config = dict(
    n_layer=12,
    d_model=384,
    n_head=12,
    n_kv_head=3,
    head_dim=32,
    d_mlp=768,
    vocab_size=8192,
    activation='swiglu',
    norm='rmsnorm',
    norm_place='pre',
    norm_eps=1e-05,
    positions='rope',
    rope_base=100000.0,
    rope_fraction=1.0,
    qk_norm=False,
    attn_scale=0.177,
    bias='none',
    tie_embeddings=False,
    parallel_block=False,
    init='normal',
    init_std_qkv=0.0255,
    init_std_o=0.0255,
    init_std_up=0.0255,
    init_std_down=0.0,
    optimizer='soap_variant',
    lr=0.00166,
    beta1=0.95,
    beta2=0.99,
    weight_decay=0.0,
    lr_head=0.00613,
    warmup_steps=200,
    schedule='wsd',
    decay_fraction=0.748,
    decay_shape='pow',
    final_lr_fraction=0.05,
    batch_tokens=[32768, 65536],
    seq_len=2048,
    doc_mask=False,
    train_tokens=381500000,
    steps=8180,
    dataset='wikipedia_en',
)
Each number is 500 + 40 x the weight over its row's rms, rounded and kept within 0 to 999. Layers, rows and columns count from 0. Numbers have three digits each. The size before them is the row's rms in percent of the matrix's.

# layer 6 MLP gate, 768x384, rms 0.116, rows 336-360, columns 192-383
107:470498508530448539486435515457478476486493550489507449495468524472490488441447514520570467403513458480545509483497534440490537496468464504487499531499459516454508478447485568553459579495467496498462586432484475493490501484516468462511548482557464439425565414611454471527527522522514531477449495548526498579443463464492552554461550586467488549485499489503426450506513456545488505511475501498523550543464459568492514521555528504513506471440543488475384504501505512528489499498593485531474522490459501541522463485556504443474519481465495518542485516465448446419538499511530488498
099:539465487438487508488442474535519433444511463526535493521456450524536549470530452575417529488510479522510574452533591515469569514492507375477533535508419499582566457511492517438469510468494470521482562453501542473475484437432616461474467494487539517512448492458488468495486483505595532570501471484557498492523477516504534482490517483480541567551481406481486484496569486476557517483518509479509550500498491466514520457455561500530426496480520476516532405516497491517475492486522589468571501487480517507549458556550487535445452535445539494579542431454468545532502465492543519491
099:476451520522470515473449561555490549497487563449471528498580485554480505492496528536533549439504549576546485534486510484496472469462403544447440461446479566432518480532426452499534521500490571497633464471502462492476525503518485466440481503515547518487456453440455432515467507465556484498529466426499477493494536500518513542506481461453485476428556514498549467534460536538475518515496526440535489493412525505526540521532583448468490483486498465526522493442609488541454455478508431524510445394503508506480524453571465477534538505469537426551475431449528514472504533576543520456
100:507556504485495556515503409415485392515507485496513539573525470460469456499441502507565522574478487496515544481617478491591534455567533500553468478449455495539479473509536457415489490547503522467509573504532460505523480409475493505497462552449490545457465455477517564439485513537488467434516435525496485524507482503465543481468534544453413498597471481502493505494478506473462432504547487576512460484437473537456519519533479445456497527494476461497501450525475535553480474463531430457537525498469434489496534575520447437460478431464450463506545488464507566487509463536360454475
102:550485462442489576518510498538539499476463493545439499518465467487504508480446509534528476454530540504529508577511422459575405437515534532477489504547517472524484514444497509482477530461520493516549542524423564495450439565546474506572490441456509562555487487498471538487545540499488517439456536490483527537457499483467461525547506492492465531485522574495495523535551513513472507529558439572481498432535579424467519460521486484520505449518535466553507438483491570501510423523447495515529503512491490518549477567464454504470454443501504544447436443542475471475507496510451563461
107:440596466512528489519477415583511552519455488520519412517469546459481474464538473444596432569553496527619513473532490506530503495499588491546468494463503545441492500500505507573474464458564466496477479569461471521526429472536497521564566573472520481475448500518435528443487524499554539442456501526521454524496454513393529532526448491470455515489524491538486554506528494464473524544467472524514513538561555446475449464489496460558494545557490552562514557532546470482481576427524509494626440540512491548519521438437478478448530504439461511474516530505568505491478509461485511500
107:489533549482475465516553457510434470579473504449494510408542458457539459482504593469482500444539492445455491519388474510493464504474529472500519473515527479589573484446530513465463446523474507569510487470507515451446535550506502534484519534536460490562494456477481438562463482512448475478514461453552494510450510519542545514509540498446486492417500563507558532451447475496430545499442531419499507443499463651506445569538549450462567490567488424504474486478531547514428595493515532450510446541537474470519515451508512486459504434543420517492417489454517482546437550464578508501
101:522517574499510521539528507482516458506573395518555510561515466468584512567479490560632469485522455445468535488503499533540526452465463454564543533486505427588456492563533526455508527462528522484447516465588526468527498493423436483521477422460445529540487542496441540492481500491496525440495456470544478491503523480507530438471527501421579512444469494485511525523506462591468506496462527512490517440440600490508481496498519493514440502478461535525536477508500471483474447438495490577494542518543408531482500557434514509482514473490504420492483455480458481469587440514532577499
098:439532528492485507513509593547530472449499466537538537443478503480539495502526477507545472530468544467511507489513495521554507463514481507507582541547514564523508502543483489464513512503513509542467468525470506416531520509574534467502457563488558476579570428547485485528412420466528502470486510497476512542519566550513521566558492532481509466522505566467477454501431467594521476475519457493543539503545506516473511489475452529513501492436497461622505443372507450498534499534543456509530529506533457539521501577550475519496558545511470468460523552523471521574503540533526427458
113:418515488451556512471488581471531540456542485455520478457425532563525459466573527496452544523469526434544500512514474492503443537591439496507544436508493535492499457561456490501452466508490506439506476578490558519504504481452514458460534491576533416554393467472555509518442451433460476434530511449532497504426484393482496520540491501508529558479477539490434446558449518477471502509539531451532442494530502480557515528470488441502488526496416478505529401580488469592552466546484453481472504490471536490501542547535525504568517541486519491392525519485473504605536454503496540476
104:460487529425484468454421498465528454581476558571490485508465490530443529450459531533548480533486503525538530449476505480546438537507526515540495496440490531460547522470564494568477490514498475467535554503458573507398563504565493387402475492487520591511511481509454501496535475476464463477500545533560522521474495469533458493503495510558461553493467534559467519495599513505430475448516506523543515459495578533480436509501396534547454467548504431508514460542486542506472534504467448502470571498492445479491540448491475473591474520549547491525599487541517519450449488558444535484
100:579499563479531490453491550589480415466406502528405493507504530443510451515506467508477514492518552409548517517481437501565446464506530460472513547462543554467496506498518529483557429475505478478553515494497513548517455525551499440480497574443530495534502528507424492515527420513484500493464448505455462526539531519527486572440473502495503498430479465508549531459532463577483506473489530500527505526477554546444507541492578441525450488523448448539453459500503528545558507469510448533574484526491505465471558489473503440563512526511523507553556474538557476583540477480464505491
108:474475482497498465541490490522506457474466463499468498472503471515502513532495440505530506458481469532565503427537445462451608476497534511533444479517520557538472539472514471504546476481508486549474483563545577460481529491526509525498533480496526430464462549466522530557499520486479443466476514518547496450404453418502487513494554513429505593560484487482519514481533558449500477524507413557508568502528456552528463446444504535472552433509466476537459453520456542553560501522497541442513484515444475492519437603475503520525564532496540441560531466522491431551523452576509398525
100:494538457484593502507507498580528517425456462452527579484508507521481570544511503540491482519474474487493489495574518522460469456486582538508522516519519503470520527552502546497546501538541444478563420462507484480489490486598540438502485520421560514425438541473457492521471539520511471506515462556525491534469546460443429531514548402488554468463462526452516519488557506474476510544485550504546522539434510508446495520551531483546560548510480460560477499503503537520571513447546493432529529642501554504488535479511441417544487547535526485473472520467436539434579515520523524467
096:493494457426469504550513489523496548457443490464500498572489495502453505402522459480516506490540474504493484543458471562452478541560530494467417494480522447500496521569505445488497485462506556518464393550480535539487447462478493513445552509523471459459508462430533471463469496471523526504465482501538515494552540493472534446563473459492444482533494541489511496501583459498499530447462466484506527467431472491528532473491594585518416503497506468526414502540483557496521507451500484463507438498538515459514438474561533589501547512524466587523507471476518506508494558452593464489
105:486503525484442513496524443536483450476514582613445443451520509485549499565464524508559513506532541543530508510470475473459469472547481584499489453490506601467467459494478502489506516568460409559481514495467452522417484499464496414429463519531550457512450518517451472473541481553535464505518499514525505461525453433540532536475473566531482510551484484479501503538552450516499537528514528533440537498565571500429444463554463508463528564500553503466489541551542529421550495540560552479539506451531529558459559488485542490506479487538495510520521544465472460492510502487531408549
099:412462509497521432549498474524524498502530481476496452401506496506497557434573478528481559507549467507476544468470480442488581527492500520468538452450514451502557494445447529435481534505485596414570587496496491459477530518536487509521465533516476525460453453517522461468504524545536516572563488432532554469491458507486519600492505453477450483432516489518509500504501453481495509450513519479574486526527499481497557480536487456498515578478467486499471508496525560478489420543523427456492533485486535454604463420492442508533530502485499510524545575531539530569520504511576496445
100:524487525492527458475477563550489496582511477486477622488468501553501441510502550424422541437496496435442551528509519427559435580517566462527490481509490470450449522465382508497509628443469485487502496540500468514531509569514492498513492557476457461540529493537481551516533450500542505525468598512516492467452460597499488501541477449458485513544514494482468498538491486470568558337517454512551500497485490500495477523492453490464529486553493493513501551508486467497487487491531457511499556491485531522515539500463444563519439452487472440350500465506535492483513507497526431525
090:473545571450416502438510463476515505535536452471485511480474508476516523488419543528464470481538441466467550507487492510544491459527429554523446495506517543528509534502501484444495535513501537509467514453546469508504485472522561543452591610450470523499483517455474439588584514633504557519500459462560496559546494468454420580493550524517426505440519491471442492501511535551473455508524460505543475482492430478473537473460460513537524515510441470434426488472571478487474433459514457451501502402501527429529474521500435513596582484457515546497543533487468509486472510550547480509
099:468486422542500550540470415544490545522466471493440526528453515455462602555515573459473571480517469565460537486444452532507439501467493514470520521545470464488552515464455426442458508473528460452514497547512514539465521461538499481548583552462520512572525532538495503508533546495506519574468483504520487414493504475543421529438499479482504443513482516520451431460438494572514499473516530489437509441508478493518598492461454468497500461586504459499573455461496536498469517442476487517521469460528472500511517474505486436496456478536498540448474441546521423511489458496488496483
103:535433476450531522541528524523510590479486434434439525468513521508449517546531507508541466481479506451537558524481436515530459519473528477475532457525439453531529505500491513444510449521498440474533433525484575490552470499506537520428459461477523477464577557546492563470455502575555467473502543495437572422484433506494493538497483460577500567554478463560505466507544516518417443429475496503493542509497512524467515490444562519520447500488520481477480475532517445479477411428523496535547542469502408420570474532471567472519439543498495507462518511504492470459487491445460446494
111:567520459477435492473498490505563538421537508449542498480536533465489433542429461478507497520478567516529542525527478512473482559538466540500487456529510557484533539540539489474503485523419495479453472444557536552476433559494509476431478448567514470554478503501484482525589426527512529482503533480530428582525474439430516477488545458501460523519558462466472522454528502562560527533559474459491490513530531484559405492484504448494541495493426498549518496526536542463497452534554509513497437499535547459537426480492441508471498443493502513514442410442497529496480517452511467493
097:509507469468444537371504502423438483528440454466548589558472512418534539519507518456582502464509543473497438517619526361462470490495547496461464587467462511513614516508531465566487549495543526549542491502552541580464472438498500474435457488538449446547494517491473478504472527536466573517446483470522453498527447496490460495554560452447465484520462497480479508607512490512520491512539455472495540487470492549517496464531476487489444490498536533461463524498547493550546484486566515441488495509431478532524512492539482585528516611519506486569554503505502511538483461504527583513
100:506451464516459517504499507532523481548488509460478451501537435424515538474499510490488455524484469534543530455536450488480444466512507488535434425445421499452554536551410496516495454436504488477538449479504506488518424495498470451508478462507520515528451480511514384508453454532490469507506535539544505514547513505478428461483543496474530521482474567522442465481497455421529472531457455489498560473467508559509540483503498468527519424448549512605517494515538525536579462514430519512508528518509485496424533487529460440523471497571588506528602531405464491560528540505505507547
098:495512523531502454479537551597581510561399417495569595508496516520467486465485479544423452512482471457498518507548560538473499466557476426487458532503478496523461490488532558490569522456414509564532519486498505520528440554471550515523529524523435465533493531522516508527504441567403512532443482480492495521483477515535498528499561507380503514482566555454475442533511555470576498560517543482469501557481482497480493459510526508514481516506479450501483515470453534580499521459570549473478467511442522486536551542506521448434534544502418589506511498523411479553584504437522530444
# layer 6 MLP up, 768x384, rms 0.12, rows 336-359, columns 192-383
098:472439415499517460584426477543503479535510533500561443500425447517564511520483508485473516534463543468472521452402493546504534534494536507436480454479525549489549523551548552540503468490496438519509494508512526486522448478492549553438511544535513576482499458426556533496545408516528513442469413494575504466491491451513509525466495493497485535561507478513435485550452544468576534453477488472485559472496572452518471540431483510480481536451503423545508552499425472516483547522525495497464530528473540510421501524473501502580546482482509476443501505523491547565489481504428530468
097:481480472547488531506525507465542554501512499553491517482514503514460545533536413485486457491531562563435560507535564492420572543495554583616483458480482478460458498449459553457554562483431508452527522499509473429487441535454518475485466529530447569473590532457463469490487473499488466467498490525497483486519545529482577487502497446420503494426572423549530449497484548525517516479477484541509501509463474436430455564454533478530517536478517496441540450493515490461567417488415481514502528390491429511482520471476506478478528570513549429514452462447544528501497452495524534493
095:478524453511476488579553557562530456486483465479493518481514550554517515565534472478576521424484443543457480524438432493460555485511520505500528510536564495448530544552574497502481477451492501517465462547414537423519554448453508518410435438504533468539514549579476507473477477484531487468423513460467535535502521523468439516449466479465560509494514506485552493506560471452498486536453464585450542504489456507474537474491511527505492475605443537447452577524513470452514521506590493547446560515495507508500485535503418462482447467546498492520447469493557477481495495434532548495
099:469499469503491480449493498556559500459521549559484550576486455489524457447481453523509428487473444508552559563453533578516511469552505488441541542526534405481478543491474509502506470542549531548544523547464539459458548464542516477464468504488440493491549506506463509455434438458472454505447485442569492512478475483406391549475471507516451460527476466526535493454524434515514494517455516501441508534445517532430539480490481475505456454479476523462533427491565521540457434443441508449543569475460490550493415530551500439575537442497489502533480513528491472518608487563505490495
104:473526488463504464505502467495501580502563494496421544530477475537568467479449499519467509469489508547506536478538465535461499495516454434501502442543410527452471438470500465491575475482432463470508517509513512483481533529445544542509495462464379494540475486587423500494484493486483409484494511491505545510496501490440460503569506537459396498530469492512451435532411507465577510492477456449432466499530546411522528481523561503484412472487486503498484526467555528592517534550486494493442589410453525528458495548424565489432468527470497472508475467514458516520520482595484501561
105:490480496508463468522500524491539487466569506404459416535419486498522545497441485520446478530540548530525561523478584507509533518506506489522487516473427480507486480497536503511392532514416479552538545524508450428395479478557517487532546547594537506561566522509494540501505565453528478455468425445423465523420583448553497478445509543510518429515481528456522541502564485562486577505507530505461525484506463463417533545493461510476458476551483524554445445551450483526554526511501476538479491468502536520450506510529522546500573440500536483425490567510530486435478545522475504498
104:494492383446547558536467570458487474495468477544476536439503505457477489440534565494501581442465491487412521489495546518452452543480496546498500569494594532552536439464487478521556444533587502517507504539571476516444519503502464539476449480541561511520475519506427522510533533533514505495519501420455490455470529550473459515455506460524530560464448470437494506428455517454425445590510534502477579461513451552503442548598478492510502531547526470438484533518456579531512519492528495474515439533535428498494489543494539508508514410555532570470473502524473521571521462446436537506
098:487497537546513546491436555443498546511402451514538528491452480482457501572440548521446449471498538494503510472515524518408493556442565527437442478554486431543545479516507451447478560488515478487531475499480511573478542470427507415535457497527450526495461466462444452466522453443517526494567530497553447550513473448440519524528485491480475529559511498537549448526489533546546497456540499492506431490472442476484476493538435586567454499503506483480535539442473516544471485533487522531509465529471570420456504540571450489468482506468474449474563560474530477551509518476421492553
095:475529468506546520444496475516527537493629471494534542500510546435533400485539538494503491478572526479458460506446519454494440434427496541519515445511540528469534535468417542421483558532516516475526495483536474463496495517558445499547458502466525516543506491594536464448495516502514543508464484484511479574517478487429527482520506439498530491478490520575522487506454513480416496492460519541448586473457486508488445466502477485487482497510484545454580489548499436440499487484501451508470491447503492506494531503548487427419494513561523520497491526478485501478541526480542436534
114:504448475435466448531508513427449485444440495528502437551547524419501501491457532508526515470495479552436417505487579489478643428439498443563422489501465476468544476450468565508486510489513513551450546470466502528476544515546517541555461465488493584462521517514501512482621523569566505505440461539492449456482512508482448490512493593416497491480447465446518471557499443499540477422455464558527471505505496537483501457518562528491508522482517452448512549478548541401421553520511567464541472624580445554510447471536486514442456474543515500524449502525540561451450512557516454477
105:465415495472495489507507491491433480439468489474471551529491468462477460494510483446537489474477509575510537441512468534506396577465484519533508492472482518469526488609516520512471481474521491447424544409523460527536518532519441461464528483466555525535545490525484470584527440562446421514526446546456518565527468486428560517497500498485506548463455544566454438514498469572483521578519477454511525541490515482505537526523501496549531584477441437431444546517515465476477494484502494511530482501502524469562495482546509517548493523500529429489575533529481451521488500473527460476
101:444470494476479524509442536565462509465537503484482487518512452451480515466465515563513536463514501504489523515539476504488569455502487518551513529556493544498497486482474497463530492473546512564516482472470504596502512500526479486489567467425500430473419483444518506565505443517430473484495523447551422524553537429530514508512417611477547489456438489423533411502549516499519510453469514574526538464497510581552448612463460541515467475525447463553522509549471538521452534463497441465479473511446457499528568509471528487579488505534485509518517467479503549507494452430501448413
106:537561466478457546401494540558634410530546541496521508502493452516457482538550552465538546472532451521449528497482517491442528475546452493473521494496504488490518404560475494483487400465520521514491495442503542403523460517482559507481438530521488441519524476527529507444544644527419490492537461545524526507529487453481496536484460431542503479547488511550546603551514511580539513489464489482529424455490517448419464490540492589460496453485547504469419548474501521450565510553553557578534484510525502569428522493491450561521512482530480498515429495476481491488564491484527457500
102:542489481479467477561464511480512572553492507508483462470493518507538515469509477417504552588471496478543516566460503523515456481468446537564505580598511500525453489519532497492466465524472525519517534520588490447568519440494415449484518438454519496501514459490527475423492482447440464539464502520480505497565437537485546468451550477473447517552537512480428426510486471505491456479509483494548486457457534418477536479483428516538472449544490487465508540562533508539482592467462475539487493472512541477509505604552557452476503574577466491557491499538516477433533446513545419568
099:459549494506576562442530447486536492439496512514479523482506475486423526454488576442568501463508489506488454482440457531502486489452501454485480503439467560463457443527524557439458502499443543505521437496434445533486418456436535520519455426440520548474532520464581506490526554468488545532452454472523509507441483516512509495505514478470522523424533471502415454466451544499482467545498552500548554466478590515482480449514579456462531571527558525446525518492567604534440487503483470490545529525536386472490463580383442522517466589503481530423498482511473507505500461542517485487
104:579427479498416474500500471451542528453548529496423504531500511472466394497497478566542431543441425550515546531523526509475552511501485536546565511526470441469535474501460502506569498501556517531465495476511491509492493389475508456538370585517561535497518422432514557517519511520474504431510512496442516531477479484510445468520494528471553577549450491493514485419536496464552478522531548529484557441481515568487530539487527410474518538570472475508439509516518538505495543531502453459573505475480490464443561497507528438543501513372518431518540521481522516459452587536456523502
100:525508472470519515533505444485468513529552508550558555521568487510543573505474517585523535462486461568514492530503439526529485523495524551490500503584441485470462442572400498435522492463440483530470424483469494490521505487451486535531495519517475504491513496561508499409507527596423517566507523551450508480479545523517458536553445473562469530445534546510568459430538527480489541505515580467549534501485452554493461619490544513496494491499462501476537456444478438495511426516500547519488563530446508479573499467448534473492392444443503477528437483511486540476439517433520527512
100:524477553520451493522530536527471497424505547499542462492569569486463540481506522487580574444534440530507497500514481525430478457452486549449437422529510478548461540502463474514472572409535473500432497492565456426466513518463488524524520542498490413510493487469440547500556533482504508442494498491475506463462446454485492466482447468502545473546416530435433476460561509456482580442489514484525489521593441467528517489535471509491493537472516455448490522492479528549548513475551569492465453426516577502517390476511550474543423447514538432519466477527475557470533493432409582535
092:478563516513533576481488534541619506476526464498492386522475571478454479513462490553524543509448582527474522524491508486439481503412524473581497483457493486549551528539453488493556450500461494494496495483464470527498504536526499552469557558515483516494551534464494537509586535539462487499422510520416496593559527432514521469583455462511541461476530576479507548497508542517423566482536528513513557538470471484557530517446550448504471524453515485492578425453471493422509572549561541486493530490436488392509492501504521501458489469515479584492596493499490543512514555509482503493
101:500491448506508459548475520546550512440544451507456516436536457450504513497502585588575514494518517482535489489442546530532580472509528463545485503506470454517510491585547469535441463533465488500538550565437515491491570530528482452447508479444468538496514541474474565563468492517517512503506509416481614475456454498445438527555472456436420540433509475523506542538445498498459452518537495535557504506473528451507408533571510474571486506552502500541479556486479493513444507482490523531556539538444523520491484499484474485466554426523398471519501612439518484504548546501483476488
101:454491518477539551516558510441485469500473486509460494497489481423492436463525469501451468487485534570511563499486455548539508569504482484464482553528482508459546453498498481507466524490487560429530523538497511486536544585470527494484493478444541463407471487462490521480486416523443526463517478453503597469541453543506479533501462498455486449510432434483555630486480507514505413484546482482454503494466494487425457531486443472504507515481516472459503473510502508500431470516507504495537560516553480518441519418575496500532515385486514512478519545469542532508506535502434525552
112:503465490485413406467478520444534471509547493445472489487432526503519455494503463441505478487494468564501511585468530477516497420457483493489512458458493520489453536518475471538486548487467440531470499501535476497428447511486485484481452549614487494532429588528484529546491496462609429501541507519462515501572527465496531505485509432483481479515580506482459585461504516562475558545592432545447478453500559470490508500466511435464471476515456558556453524397523577580603479528541519458423516491582498450490505520416492513500444512442526496481457438469554539469503514513515487477
094:484526509434479418442543487507568503474511547529470494454454517426506513455519477492426508499498518578436479515474552503435482489513539512542426446493495485469454506501493529483493494517460473438545522583512475437457392522471554516465512416571484497485498449498409499578496478459505478534489490509533578484459525523594503456484561564566481497451445549517468504451520451445506471525564543510375519564481513436558512505558488529500463475531505553491550461534429442482512562515439452548448462534540561388443524424546537508507493467514539514503492552568482513537543461452466484529
103:567556464514536526539507591520473413527490544401477475523558484497474487527490468471530437455554604539539450493497457472535531467512492457524475524506533470567597481496443545459519487533401515490487530540451482525553445454497539561451517536541482528460492454484470483448516515530501477512585469558496505506493463505513527514584521492496496475575473456493481480477523497473510501490439476564474517491522534495422527492521537488555590555451492555504491442483382554458440479517528473544494541506533497453479506445387495543563504521489486494545508431483494491473493454472520530442
# layer 6 MLP down (transposed), 768x384, rms 0.114, rows 336-359, columns 192-383
105:506454548497509445516506471499538530475435506469457484414537465487502492456476510583525501439535468426573663453395488499501493557528481536533485517543498575522479478465456473437439475513552555531525519455451431523481500501539467573538518534571446462454440498540518530474469523458445516474543563469460484451468514455550451514472487528427516471579439519492434478483531475466558485461473494488401470487490549463493569506472519517533461442509511531563572488524494597506471521506463483453466499524439521458485514508489544520544520473478475462440520556520530458464457520533493551526
100:496469575509482550468481454510415560542469543489457462484498541422516578559446479496564369444465429513547349487477547503505527519461531485530497486474571541511509496451494473482564460547546469484468551510467544469463488574475463531462528471433494582497572466474488559502515506528473527540492510503533460529507500541468535521498527497517505443491493490440485545444435513577440469555496516484463489497462531504596441529497474539519486538522480527520497472503490581516470507613445438463473452545488543477543530489468501544421536476477516471439465535532544509536513479528499522435
099:414519414492427516438479541510488461501516488538462462502561506463479523462477462483511536496535444511501554539520542488527532490530543470488549475549570523539448483484587458465543506564470476558383497515520547506521498500491581474427488493555533504555495497513521449559558554560551518565472576438544544564467466522523528445531445511564499537545476456524521572515549498534545517491430522567495500419454475489481547478566419491514522535497486489468505500456496524493500501531535474509532505520522499442504446451496513576481454407501567562421553504530523476512603516507443431477
098:511537557515481462464444505499488496481545427494475629528525498518434476439480453539535566441565412488517363505481476523478496556465487484436495489475515511571563506529525404454523513492528536410439529479524505593508553498486584488494409513456525489500495526505488509482537521480555497473463527607502454481457476526532553430525507447518473473448546472451459500606468513444454470441455468533490551463529437464440445572559515476574462520499548532546466546458548483486546494473514503533463524507506556494470506526485513492569512504506547527469521592562485492512457447533525476545
102:526482523454480577440491507456485445567507519535445571525488512484503506501559509457536540487463503608479356517548519528528512524471510498497479554504485465461519431439473480544482536522415405521576511527461517541467458548458613481450522473502444455425443544522431533500484504461469486514535518480568507497453554545542525406511487554515471530471587444483503507537482519438550515419500458541457481499447446504472534509530481450525497494515500433470459498421504468438529476528504485533472498503561501498468459499479489473475489611455454508524560496509512475491505444509455486510
103:602504488494529496524516479539504482493514515455502506539532461475525557561501440489520486525593455462558486503563506527595409495519492542568451399507470473512506559435465521509472488489528443510549519481524531538472530524471531497487551476519534557482460482438480518500514543417534518509451482474496465570492526578462606448535473469463479442510513498520474489493435532521527476465514497562537469532419472538561484457529502407499488523532440529521553496509526434490539561480569410494448516497468555454430528526525485532474522558521547539482459452484516412464514551484473527529
099:428548545436473482542488501534564418524549473477570509488506394434499520493492514484520555491558532481505360480525518532505530445541503476407543539482513490468530531561433516484451523450514495538480456505533544524417480471418466477460502509560471510479456476604527516584513500514439531541485561530529446548480430433478511507524484458522506494580515470539425489456444487497535450576502489446509476496418501458500501500473523533505470466459464525500545459526515540464523537569521530498462486503504454526511513533551503473481563502489550498471539560467520524453458446481463511503
103:440489567467451479491484453485479439515514470544516530454493449451508532538453549483502491524470527462530432541500561496476497536537481505495482421563440598473500459473494531430443501456473457530487504550463468526512429527470504520462496489539587557506522491503550547517439443599538522536471500476495572464604550534537482463573563504402500502515499482443479548508459519410479534571484488498497474531493428450516492507483535475494504502492477457568514544547444493497487493580475584471482506476442533528472404533563453556460457461495517549502503488526533447548481439468479525511
099:539446511503576559495464434415466451511533532510447557541449548517478478489497507475443459490534453548506369543476468477502498520518440519553474475552460568532452457553495478457527515458524505468499495541536488567495473487532503473529489498452457539524518492538532499423456510556567577472531525463518465561464524483524508551495418549506443451417462510430464523489533482482579538513451489419474496549549443479499481503501515470494450434471522465555535496508432555474469523445520491513524530501471500492529458546517485543486466452458517533487532472480511555435517535488507513482
106:514514479481467490483451446493433547502459509425540425491507536497482486473517457466541497529435530489503702487525539553492523494510387515503453479549470502607507499494418491422472520503508476555501521475528487509484511471585443503521533525442440456450526543538541552468546488471463422497394437550468463466507518535508531489479477562471513436439516517491429506499573520498541472501456489485500466467487491446516522473484494561545513528473463491536459469521551452489509529529528557561515453421585452559514477465480498470407526478513455471552506462544554488484555566501479510537
107:491495515512459481502455471466556483497466441474487515543488559537465456449454445501422496551484542541572505425479550592502465452559551445488522527519505477481479495486562498554464481525546466478474452520538503482581555524447496468485528564505536496501490511543598524483478502508498535470488567483485459549551510495488503533479469503488522467539491583536506512454487535549475496480528429441579529544519490508494556575488486484540574518481454459490502521556522480532513480479484449545493477544443536536537550506557476477468508442531470525489479458506522555523522576557496517487
100:477510468410466510536527510607513507506498517524500439444607531525488492461511515502513481468592513541495288516534433496453522477524421479470588516424493496497540544481477532515528458544461508492509534522455495464567515506528489521499465507551476458499474518549532588530458423476476456482462513491489480533447508560553514537490548519479532494494525471511506419466461481517484465492565523513540455510490486465523540537500470473493572428420507458437543459504524534502574475483407523496473546461521551477558439549511476391499473505445490523465526494461574515458418475476485507506
106:478482451452456509451533474541486463507499507474496493505513498449475445542494500465424499492550548400559551530477497448544490432397445498475488520518461561496520462548438519484460503449449482499531526499460512552550487474513506492450492392572489538527516471508514520508498523467559552507500496509558490448469555464524502501481425476546517555480445557542503453436577458509441465498511530449413459540484534531570425587432464483507512510463515509533512539505484503500446508524440520536562511528482511480523562497511446515523421448456597455427461505589481492463500481449533551525
095:430432465534546516454492523512488477452524460442479483496507540485490451482529482510481452488508495432563696500494536525419515474495476550521541545535525448463461486484535500507517454479478478489338471500510507445575487467476514468494523536524493500494523445510474498462465544515516493528471507484489502485503524434520482476534532489500450554432568522527452493509495464493557461530546412407476539471491477463485544461499512469436513481487511509553510523544514524492464553573494590455482399475508481509525492585553461442564519547511490496502565520554510498470504496510518512553
101:462509468516495473454460429619484448483477461508511582448548517460492429489501496519521510491483539447545450480456520527542538483499487506482481569517488503450447559502551426475514451539508416508501601499544439521544531492507533470470473493492635486508537514540506520501578541522463524507503493517517522506551411500555435444481480534530540495498464501511467438460417484493470441549481555475514472549527508535524551569442541485499530531547481561530509551510510497456488509552487595498507565500494494488532500465507512412567538538539488469499522442546499481462529537520502496540
103:495544523451544505506491432543529498476539512532442442486422512522470531495514514518455487432446497476531405503508438471495513535495473500446492509520549489495620505440552510517531460510515562457493521428480450531467503551488479547476512550432571630471466450513537556472515464538530523507495416512514447529553512490489531478489486490469441505481451461439559531521460485557458504513499521497532506424514492514529435503547489496481502565506504419484551530553482455446553538495489482555482553549459484606429537477471466493493478544529534568501497550535540518487416502516443536567
101:497537544536539484443551505541507569577503505553544503545512526519546496483511505468461476585444464492502531470537472503473526599527464435475548528430494555487395539513457544508477586492507472487555447433502570499515392471535565444559513515478479494503494503521437487507507500468499488514400520507414504495525537574513465470519507477505612486490439468474456520562540568566427499541486506472491450516468451476521532541551526529535495495517549455506474476508493474537408478448496562513498508503466492540443545497529560595529505434529479495543498444557526506412514430505407484482
102:510543489489509506484515551546504525536505457485425516477523523462560489446476574496458496433566439434496371543536512466467442484474509518489421455506433483499513497474440438498519484507517547526516425536536514426514475549536417544547443388470515521516523483501513461504511490586546488487541495474529437493443415507455499476490416479435471467522431542475456510520455547489530496512472472550540449526490510566521507466448513464507569451508473423450552512513551450522519477475439451480530547477489522517535468467487435488492522446498546466407527424526502500543507534402518452503
090:535467521498424493493438469554489473522462493512446517509416478541464462495495557496541473512478436517599460541495445500549476427417555480507498504527490511474519508478490444506494446517509488533534488477524530451526486503471632506439549522455440543484464501530477477493482471495525545555462598454552520476512495499460496464501520512483461512540551516556384474539486513507508520566474453529537444567504449454484519517419534392522575475483453513484506518495450517501448477493548482484557541534578476471458489454510563456532542437477445438512479562499463510515461486510436512509
100:457514494475511521520465500548548489465509565431497562449515507544540467505467506402501482525531488510440664524507531536532567517538515573496485494451482482505478480451439478541493552498410534457516480449496470494525453492481488433457453420553510494465520484517464463487517497581465466530524502577449552510485477479455496472504507441485470476487505530473436574565506512466463492576508498492495556532475594498513491446504575457432446479461472509473438564481429513476504479572477508542506517519506528497433538500444519543548486490495512450567520538469475430422476516454482486532
104:546551477511494500456477422492559513568486569521455610540516464508514505494512540547546549436506502508491379443490537414495464529539521475418468492491436498484566477485504526445561482483506511437469531498439471490502474499564562528507556502488535518496455462462529565471530538526402510445611477427580504493506462466511485446450456470512510548544483535478497566480492464400511522428512528534498550474494457457425506592463461494489440486531533460438553509529554477520515471549561522573540450460499511444481511552564480490495435418491495444487513493534475461526499451509502432589
107:514507497423492545504543436396520446513574530447519448474544509487514500405491521515517480551510497499517341515475524534465519500470436538476551496516457469490507452516517514472446474469475538516428535483528550508451476620432459495500487472577520501510469567544554489532494502534534488491559523501511446523547470467506467408582468453510436512541543440545448502503521524553507506557521426483482507479507469546511514507496483537498481497522453589509528523512460508553541521551439501523398542518499521424545542497534446465518438437501523492539464474456461506485457520475514517542
098:480532506497476485470532508487532512512422515472542520522436459519528511471473487514580508508500502410474680497528511532422502446458486509471559522507519441481470500513480472476516508531535545533515536468548509477551462542529455468490445513512465541540565467413545498555545564546507531488502526409508540494500533484420474498561515466541507528506507530484497519515492509497512495528507425488523477473551478519510419568529514466557515501503482406488459497473533463490571498514580484475387512449494478443557498469569490582509544577589483466489567500491517506486472478532516535536
102:452479506510476472493513510479494494513566467500522471490516485526513567432553522421500453467481460460453503493483542477478480480587520477483476494526388504485475500519465540403469523470555502449586529473493452567446480468499571421462454416499524507515573480492525528558539601482515496494542524516527551517514432524458401525529517591483521462551434547476508468537459512561465478464482532466462500518494476497511477458526572482481469529472510469476496482586515491518477428592527450489491525491541552478475522441519502514530461509471507476373524433471516518523509517464421533471